config = dict(
    hidden_size=384,
    head_dim=128,
    vocab_size=17766,
    norm='layernorm',
    norm_place='pre',
    tie_word_embeddings=False,
    init_std_qkv=0.0271,
    init_std_up=0.0271,
    init_std_down=0.00214,
    beta2=0.95,
    final_lr_fraction=0.03,
    max_seq_len=1024,
)
Each number is 128 + 24 x the weight over its row's rms, rounded and kept within 0 to 255. Layers, rows and columns count from 0. The size above them is the row's rms in percent of the matrix's.

# layer 7 MLP up, 1920x384, rms 0.0758, rows 1279-1303, columns 0-63
size [ 97  91 103  99 104  91  98  84 106 101 103  99 125  94 100 103 108 103 108  98  94 103  99 105 102]
[[148 159 108 157 136 122 136 110 130 170 193 149 129 143 128 103 115 136 111  92 137 106 119  68 169 177  95 145 128 115 124 134 130 132 127 150 139 144 152 203 127 143 151 127 133 157 148 139 112 116  93 123 153 167 141 132 132  88 146 135 107 110 118 158]
 [119 102 140 163 132  91 130 112  86 148  94 159 107 130 171 116 167 106 111  80 100  94 120 161 114 137 140 123 170 149 172 128 137 139 154 121 137 145 121 147 137 170 158 151 126 125 135 100 129 135 157 148 112 144 126  86 162 151 121 129 127 152 155 132]
 [142 117 124 131  89 126 129 154 134 127 112 149 139 150 144 134 112 106 134 132 166 149 167 109 150 139 132 120  83  92 182 147  93 145 127 124 124 137  63  91 142 133 146 103 143 114 138 132 118 104 119 115  68 103 110 137 159 149 154 123 165 163 133 121]
 [136 104 136 112 131 179 141 103 106 127 109 166 147 145 142 135 163 149 143 156 115 129 125 157 176 117 160  94 149 117 174 149 150 137 145 141 145 111 110 126 160 133 138 143 132 115 152  78 109 119 150 185 122  90 136 126 150  87 110 133 159 134 155 119]
 [131 117 145 141 126 134 128 139  86 132 166 163 106 144 145 114 104 118  70 139 119 121 116  94  87 155 140 158 149 140 137 101 146 108 131  80  85 128 138 127 133 109 120 102 105 170  97 124 119 107 146  66  76 132 152 126  97 125 106 130 110 123 110  79]
 [ 89 136 145 151 153 142 102  53 146 146 137 112 104 120 167  94 157 154 143 105 110 146 109 116 130 106 120 100 165 133 122 111 145 116 133 173 128 124 108  95 148 107 169 135  94 132 106 123  82 142  92 123 146 136 134 106 108  84 109 142  88 133 125 145]
 [126 143 163 110  79 130 136  84 137 160 122  92 143 137 150 119  99 128 103 140 132 126 163 140 108 105 125 128 128 154  94 122 114 188 157  50 114 117 135 130 102 138 132 180 156  96 171 160  99  97 171 117 108 145 126 156 132 117 123 141 132 114 125 162]
 [ 96  63 149 116 119 112 149 110 139  90 135 167 122 101  72 165 135 147 132 133 107 106 113 141  84 140 132 128 174 126 126 138 114 141  97 165 169 140 123 156 146 132 121 111 136 129 102 118 144 112 177 159 131  62 118 161 117 152 133 134  93 109 124 145]
 [166 105 156 131 125 108 139 103 134 166  97 119 127 106 137 109 192 108  97 125 131 111 144 170  91 147 139  70 196 141 149 113 104 136 123 117 140 113 126 117 106  96 131 105 130 151 173 123 118 122 179 102 150  96 100 135 169 154 135 121 150  66 176 105]
 [139 128 168  88 105 133 127 108 135 109 120 125 102 113 119 115 124 109 117 151 145  94 139 156 122 117  97 100 140 137 141 151 158 128 137 112 137  93  99 157  93 195 113 128 111 139 140 134 122 130 102 121 108 169 155 131 147 117  99 145 144 131 142 161]
 [ 92 122 170  98 141 117 119 133  98 133 116 164 141 120  91 100 110 125 120 166  86 138 154 118 139 126 101 131 160 144 163 103 137 110  83 106 122 149 119 121 173 109 110 129 132 132 106 154 130 105 155  94 113 164 125 119 155 137 147 110  83 108  98 119]
 [169  86 109 133 148 133 156  95 147 109 157 149 131 143 156 124 165 105 133 137 153 120 122 184 108 117  98 154  98 135 150 130 132 119 165  93 116  93 183 157 102 152 149 116 133 149 154 150 144 112 141  94 112 122 108 102  96 111 126 133 141 139 151 120]
 [ 96 132 131 121  81 122 119 125 120 118 131 134 134 139 148 148 163 127 179 120 108  88 158 123 132  92  94 155 136 127 167 146 128 103 115 172 163  91 166 115 110 128 128 123 112  99 127 158 122  75 127 161 173  86 123 114  97  99 125 109 138 154 152  94]
 [148 106 127 133 126 158 105 136 150 107 129 125  95  84  99  96 102  94 123 148 131 159 147 116 126 125  88 163 140 140  96 148 139 137 134  74 174 145 128 147 114 144 135 165 133 104 102 144 104 120  91 128 125 134 112 144 123 122 150 107 113 105 132 130]
 [109 137 128 111 110 159 151 122 134 173 107  94 127 100 130 109 101 122  91 147 117 146 146 134  77 150 101 161 153 175 149 145 134 121 110 140 142  86 141 158 114 129 129 159 143 130 142 102 116 136 111  98 135 149 153 167 103 164 127 157 121 145 136 162]
 [170 131 103  88  92 164 128  96 164 109 128 126 112 138 133 154 119  83 111  98 102 127 115 181 156  75 170 102 122  92 148 139 117 120 124 145 130 125 152 119 123 141  83 111 121 111 119 117 130 111 104 106 124 136 140 162 105 124 125  90 120 189 153 135]
 [159 107 127 110 122 116 139 140 118 102 149 155 142 148 107 105 127 121 118 128 128 123 165 141 107 130 164  75 136 120 157  94 122 150 104 153 127 149 128 173  95 103 162 130 108 115 147 137  81 176 129 137  83 129 115 135 117 113 109  81  91 179 142  95]
 [132 104 100  92 190 129 122 151  90 140  97 151 118 116 107 147 148 133 121 160 153 144 163 131 119 135 116 157 154 148 112 118  92 144 134 130 114 109 107 157 138 167  93 134 148 125  98 143 123 145 110 136 166 102 150 110 140  90 121 154 126 104 153  99]
 [168 123 122 145 124 188 123 137 115 129 104 138 131 119 138 114 145 131 133 116 110  97 127 125 124 102 125 164 175 119 152 138 137 146 144 120  87 169  97 213  84 104 123 150  95 102 167 116 123 188 125 143 142  80 144 108 118 111 107 104 101 143 122 121]
 [151  92 123 131 113 131 110  91 103 134 147 129 168 143  78  78 165 143 102 136  67 137 133 153 100 160  90 183 122 158 155 164 148 127 133 110  72 109 111 112 112 102 157 122  81 101  91  97 114 112 121 122 116 111 129 143 131 142 126 100 150 106 131 103]
 [ 89 129 132 129 122 135 144 109 156 146 136 153 134  97 130 182 176 165 125 152 156 121 150 104 134 105 120 106 125 136  99 111 156  92  81  89 119  93 131 177 135 116 121 127 101 134 149 165  98 109 125 154 162 142 134 108 112 157 107 135 165 126 115 110]
 [103 147 124 141  84 147 128 116 140 154 151  96 141  92 123 141 114 111 140 117 123 173  94 128 124 136 124 132 108 143 132 119 179 105 174 136 135 152  64 124 108 111 149 109 111 111 110 137  99 115 108 146  97 160 127 128 125 127 120 131  73 127 139 102]
 [113 123 134 139 124 163 137 100 115  94 123 120 165 131 109 123 150 110 110 138 139  96 134 105 100 148 139 134 137 121 135 160 138  72 133 160 172  55 155 133 115 141 126 129 136 124 103 148  97 144 123 145 104  87 121 106 130  92 153 149 123 137 147 132]
 [117 143 167 139 123 113 113  93 145 146 167 134 112  87 115 123 134 114 104 112  95  90 120  94 127 108 174 132 172 102 103 159 133 107  97 152  99 122 105 120 116 147 108 112 179 103 132 144  96 124 146 133 192  91 110 133 111 104 153 127 117 109 145 135]
 [ 87 172 153  88 154 121 123  94 101 156 139 141 175 135 138 144 118 144 145 118 123 146 144 153 110 139 101 107 114 108 138 147 130 139 162 143 130 139  92 151 113  78 124 124 132 113  86 110 131 116 136 100 132 117 118 148 106  79 105 145 112 104 102 132]]
# layer 7 MLP down (transposed), 1920x384, rms 0.0735, rows 1279-1302, columns 0-63
size [ 98  91  99 100 101  95  94  92 102  99 104 100 112  93 101 103 103 103 106 100  95 105 101 109]
[[133 133  86 160 135 149 151  79 122 109 151 107 152 168 151 126 123  91  75 171 137 153 107 154 110 125 131 131 140 153 120 136 109 141  88 142 155 152 143 107 184 124 170 131 138 162 109 129 136 149 106 115  85  87 137 159 128 126 135 107  99 101 152 145]
 [127 170 166 142 131 175 170 122 159 128 123 146 119 151 122 127 146 146 143 119 139 134  82 115 102 120 145 133  81 107 137 105 148 118 126 126  88 108 100 131 155  82 100  96 105 150 171 144 123 145 131 145 140 161 157 131 132 109 119  98 110 142 114 137]
 [128 112 152 134 133 105 122 123 126 152 119 154 146 122 160 132 149  98 144 133 106 128 126 127 134 122 143 120 131 144 129 117 161  93 161 109 149 113 133 142 140 107 127 162  99 113 121 118 146 123 112 138  59  86 137 145  96 158 154 136 121 140 141 135]
 [142 127 130 146 133 141  94 100 106 126 155  64 138 102  98 159 142 136 104 101 108 113 152 113 132 118 117 151 101 142  89 146 120  99 109 139 109 129  86 127 128 139 179 155 139 134 138  97 152 126 117 107 128 170  84 170  77 157 126 128 148 140 146 160]
 [166 119 103 114 102 109 138 121 136 135 116 125 174 132 116 121 127 116 128 151 146 110 136 108 132  81  83 137 108 158 169 152 148 130 142 150 125 107 115 111 141 158 103 109 143 151 117 131 142 131 155 112 129 167 140 119 118 115 166 121  88 153  93 157]
 [ 95 162 148 137  96 143 114 135 114 169  93 156 120 164 160 116  73 124 126 118 175 153 117 120 145  97 122 123 133 171 134 134 107 156 139 122  93 101 139 114 111 133 123 125 160 150 103 142 160 103 119 154 151 113  75 216  86 140 175  90 111 160 135 129]
 [ 97 141 133 108 158  82  80 155 155 136  76  94  85 132 135 132 122 155 108 127 143 108 164  94 111 133 141 113 142 146 141 170 125 143 128 164 123 147 121 154 120 147 142 133  76 102 144 138 119 153 112 133 115 116 139 126 164 190 112  98 130 127  78 123]
 [110 185 153 129 111 123 121 149 141 140 126 112 129 155 130 150 117 129 147 148 142 176  92  93 137 104  94 144 100 163 110 104 132 107  97 132  94 145 174 127  97 113 107 108 130 121 127 149 105 145  79 134  84 127 180 148 128 129 147 106 121 152 131 123]
 [125  86 166 142 116 143 138 113 138  88 159 112 154 125 126 111 135 110 136 137 103 114 179 101 128 140 150 122 114 105 134 118 134  92 150 146 147 149  79 109 136 141 201 126 112 109 127 189 129 126 147 135 141 132 128 167 144  85 136 173 141 107 131 150]
 [ 79 140 140 104 126 122 116 133 115 130 123  93 117 101 148 149 129 153 156 190 172 119 147 122 130 134 127 108 104 135 135 132 178 133 135 111 113 112  92 137 161 152 155 110 118 121 160 136 164  95  88 149 139 150 117 137 116 145 127 167 131 144 133 139]
 [135 110 132 145 115 112 106 151 123  97 116 106 136 119  95 119 123 130 132 118 110  89 140 148 137 116 143 125 100 142 164  67 113 177 117 132  67 121 154 159 119 127 105 139 122  90 114 175 100 133 122 144 121 127 126 114 100 110 129 120 113 107 147 137]
 [124 175 124 113 118 159 152 119 149 140 134 124 103 136 134 114 127 126 116 128 121 112 118 138 137 143 215 100 131 158 121 123 115 115 115 133 120 130 139 130 128 158 146 108 145 122  92 127 177 122 126 114  96 136 140 141 203 119 138 140 140 159 118 137]
 [101  88 104 108  85 106 139 171 103 159 129 121  92 100 196 141  97 122 180 129 161 163 131 125 187 115 117  84 156 153 114 112 128 133 100 128  91  97 137  66 152 130 108 118 129 174 104  94 117 157 127 123 158 136 137 164 120 129 150  94 174 148 102 127]
 [ 59 171 137 130  90 113 140 124 130 119 128 109  95 118 113 122 131  94 118 135 161  96 107 103 107  91 114 136 144 109 133 152 106 119 115 106 163 114 126 138 134 126 125 139 143 122 112 159 149 113 121 126 109 151 159 113 124 124 131 110 112 174 159 114]
 [ 80 109 146 113 108 110 132 175 126 106 142 143 119  86  97 114 141 107 134 105 121 127 136 122 121 137 151  95 120 112 174 148 127 124 125 171 114 168 121  97 116  84 147 149 111 160 167 127 118 122 143 115 121 145 147 120 112 142 126 105 131 113 148 160]
 [157 147 136 120 116 118 132 132  64 135 111 181 137 125 123 126 158 109  96 150 119 129 105 146 142 122 142 161  85  89 158 135 165 137 118 166 112 160 136 112 144 152 136  95 133 100  83 146  91 114 137 135 146 130 121 141  99 105 169 121 111 109 120 136]
 [105  90 136 128 128 127 111 166 105 121 134 171 139 167 113 143 114  88 149 101 137 120 131 128 124 162 152 107 125 130 133 126  98  92 105  83 138 142 111 142 104  98 111  50 128 145 139 109 153 130 124 106  62 134 102  88 141 142 138 126 141 121 127 133]
 [ 91 121 131  71 156 135 163 125 107 175 136 137 106 117 105 131 165 124 117 160 108 107 143 117 137 101  99 127  95 183 126 107 150 102 146 125 131 154 104 102 113 183 118 138  82 149 132 144 149 114 116 118 121 175 112  86 129 122 152 149 112 119 108 100]
 [120 147 106 155  99 114 157 106 143 134 153 127 139 133  98 131 119 122  82 103 156 131 126 134 149 123 136 161 109 102 147 139 110 107 119  84  97 143  90 160 148 128 141  79  96  80 127 118 136 128 105 117 135  94 130  95 118 156 164  89  99 148 126 135]
 [128 109 162 128 124 119 127 157 120 135 145 179 158 174 158 124  91 133 123 137 115 125 113 119 121 123  84 119  95  81  95 143 126 128 123  90 132 126 100 176 141 122 122 109 105  97 158 150 132 114 157 131 150 133 134 142 158  96 106  83 100 104 119 134]
 [115 139 137 113  91 154 128 160  83 118 143  90  98 133  97 143 110 118 156 147 159 127 152 118 125 111 134 154 107  90 125 131 131 110 123 147  99 174 141 152 178 162 145 129 171  75 117 153 146 141 126 132 104 111 119 112 115 139 137 130 139 130 156 147]
 [112  85 140 143  76 143 118 129 138 121 154 113 123 126 167 144 154 128 118 154  94 137 115 125 118 129  76 148 128  99 166 148 150  86 137 120 134 135  79 157 129 133 112 170 127  83 114 135 144  91 125 180 113 124 132 133 149 129 104 131 121 149 123 119]
 [164 151  99 152 141 157 135  90 125 155 123 151 172 158 165 156  65 121 137  93 142 102 146  98  65 157 152 145 121 148 153 101 107 141 124 106 136 102 111 146 152 150  78 119 104 145 108 103 169 136 120 153 164  85 111 107 168 109 152 111 123 140 101 109]
 [142 112 171 116 118 132 136 139 140 133 175 123 150 122  84 129 109 119 141 172 106 113 162 161 101 132 122 117 130 139 126 137 131 115 151  75 136 110 143 118 135 132 157 122 105 140  72 206 170 139 132 157 182 109 108 106 119 128 161 131 143 107 121 149]]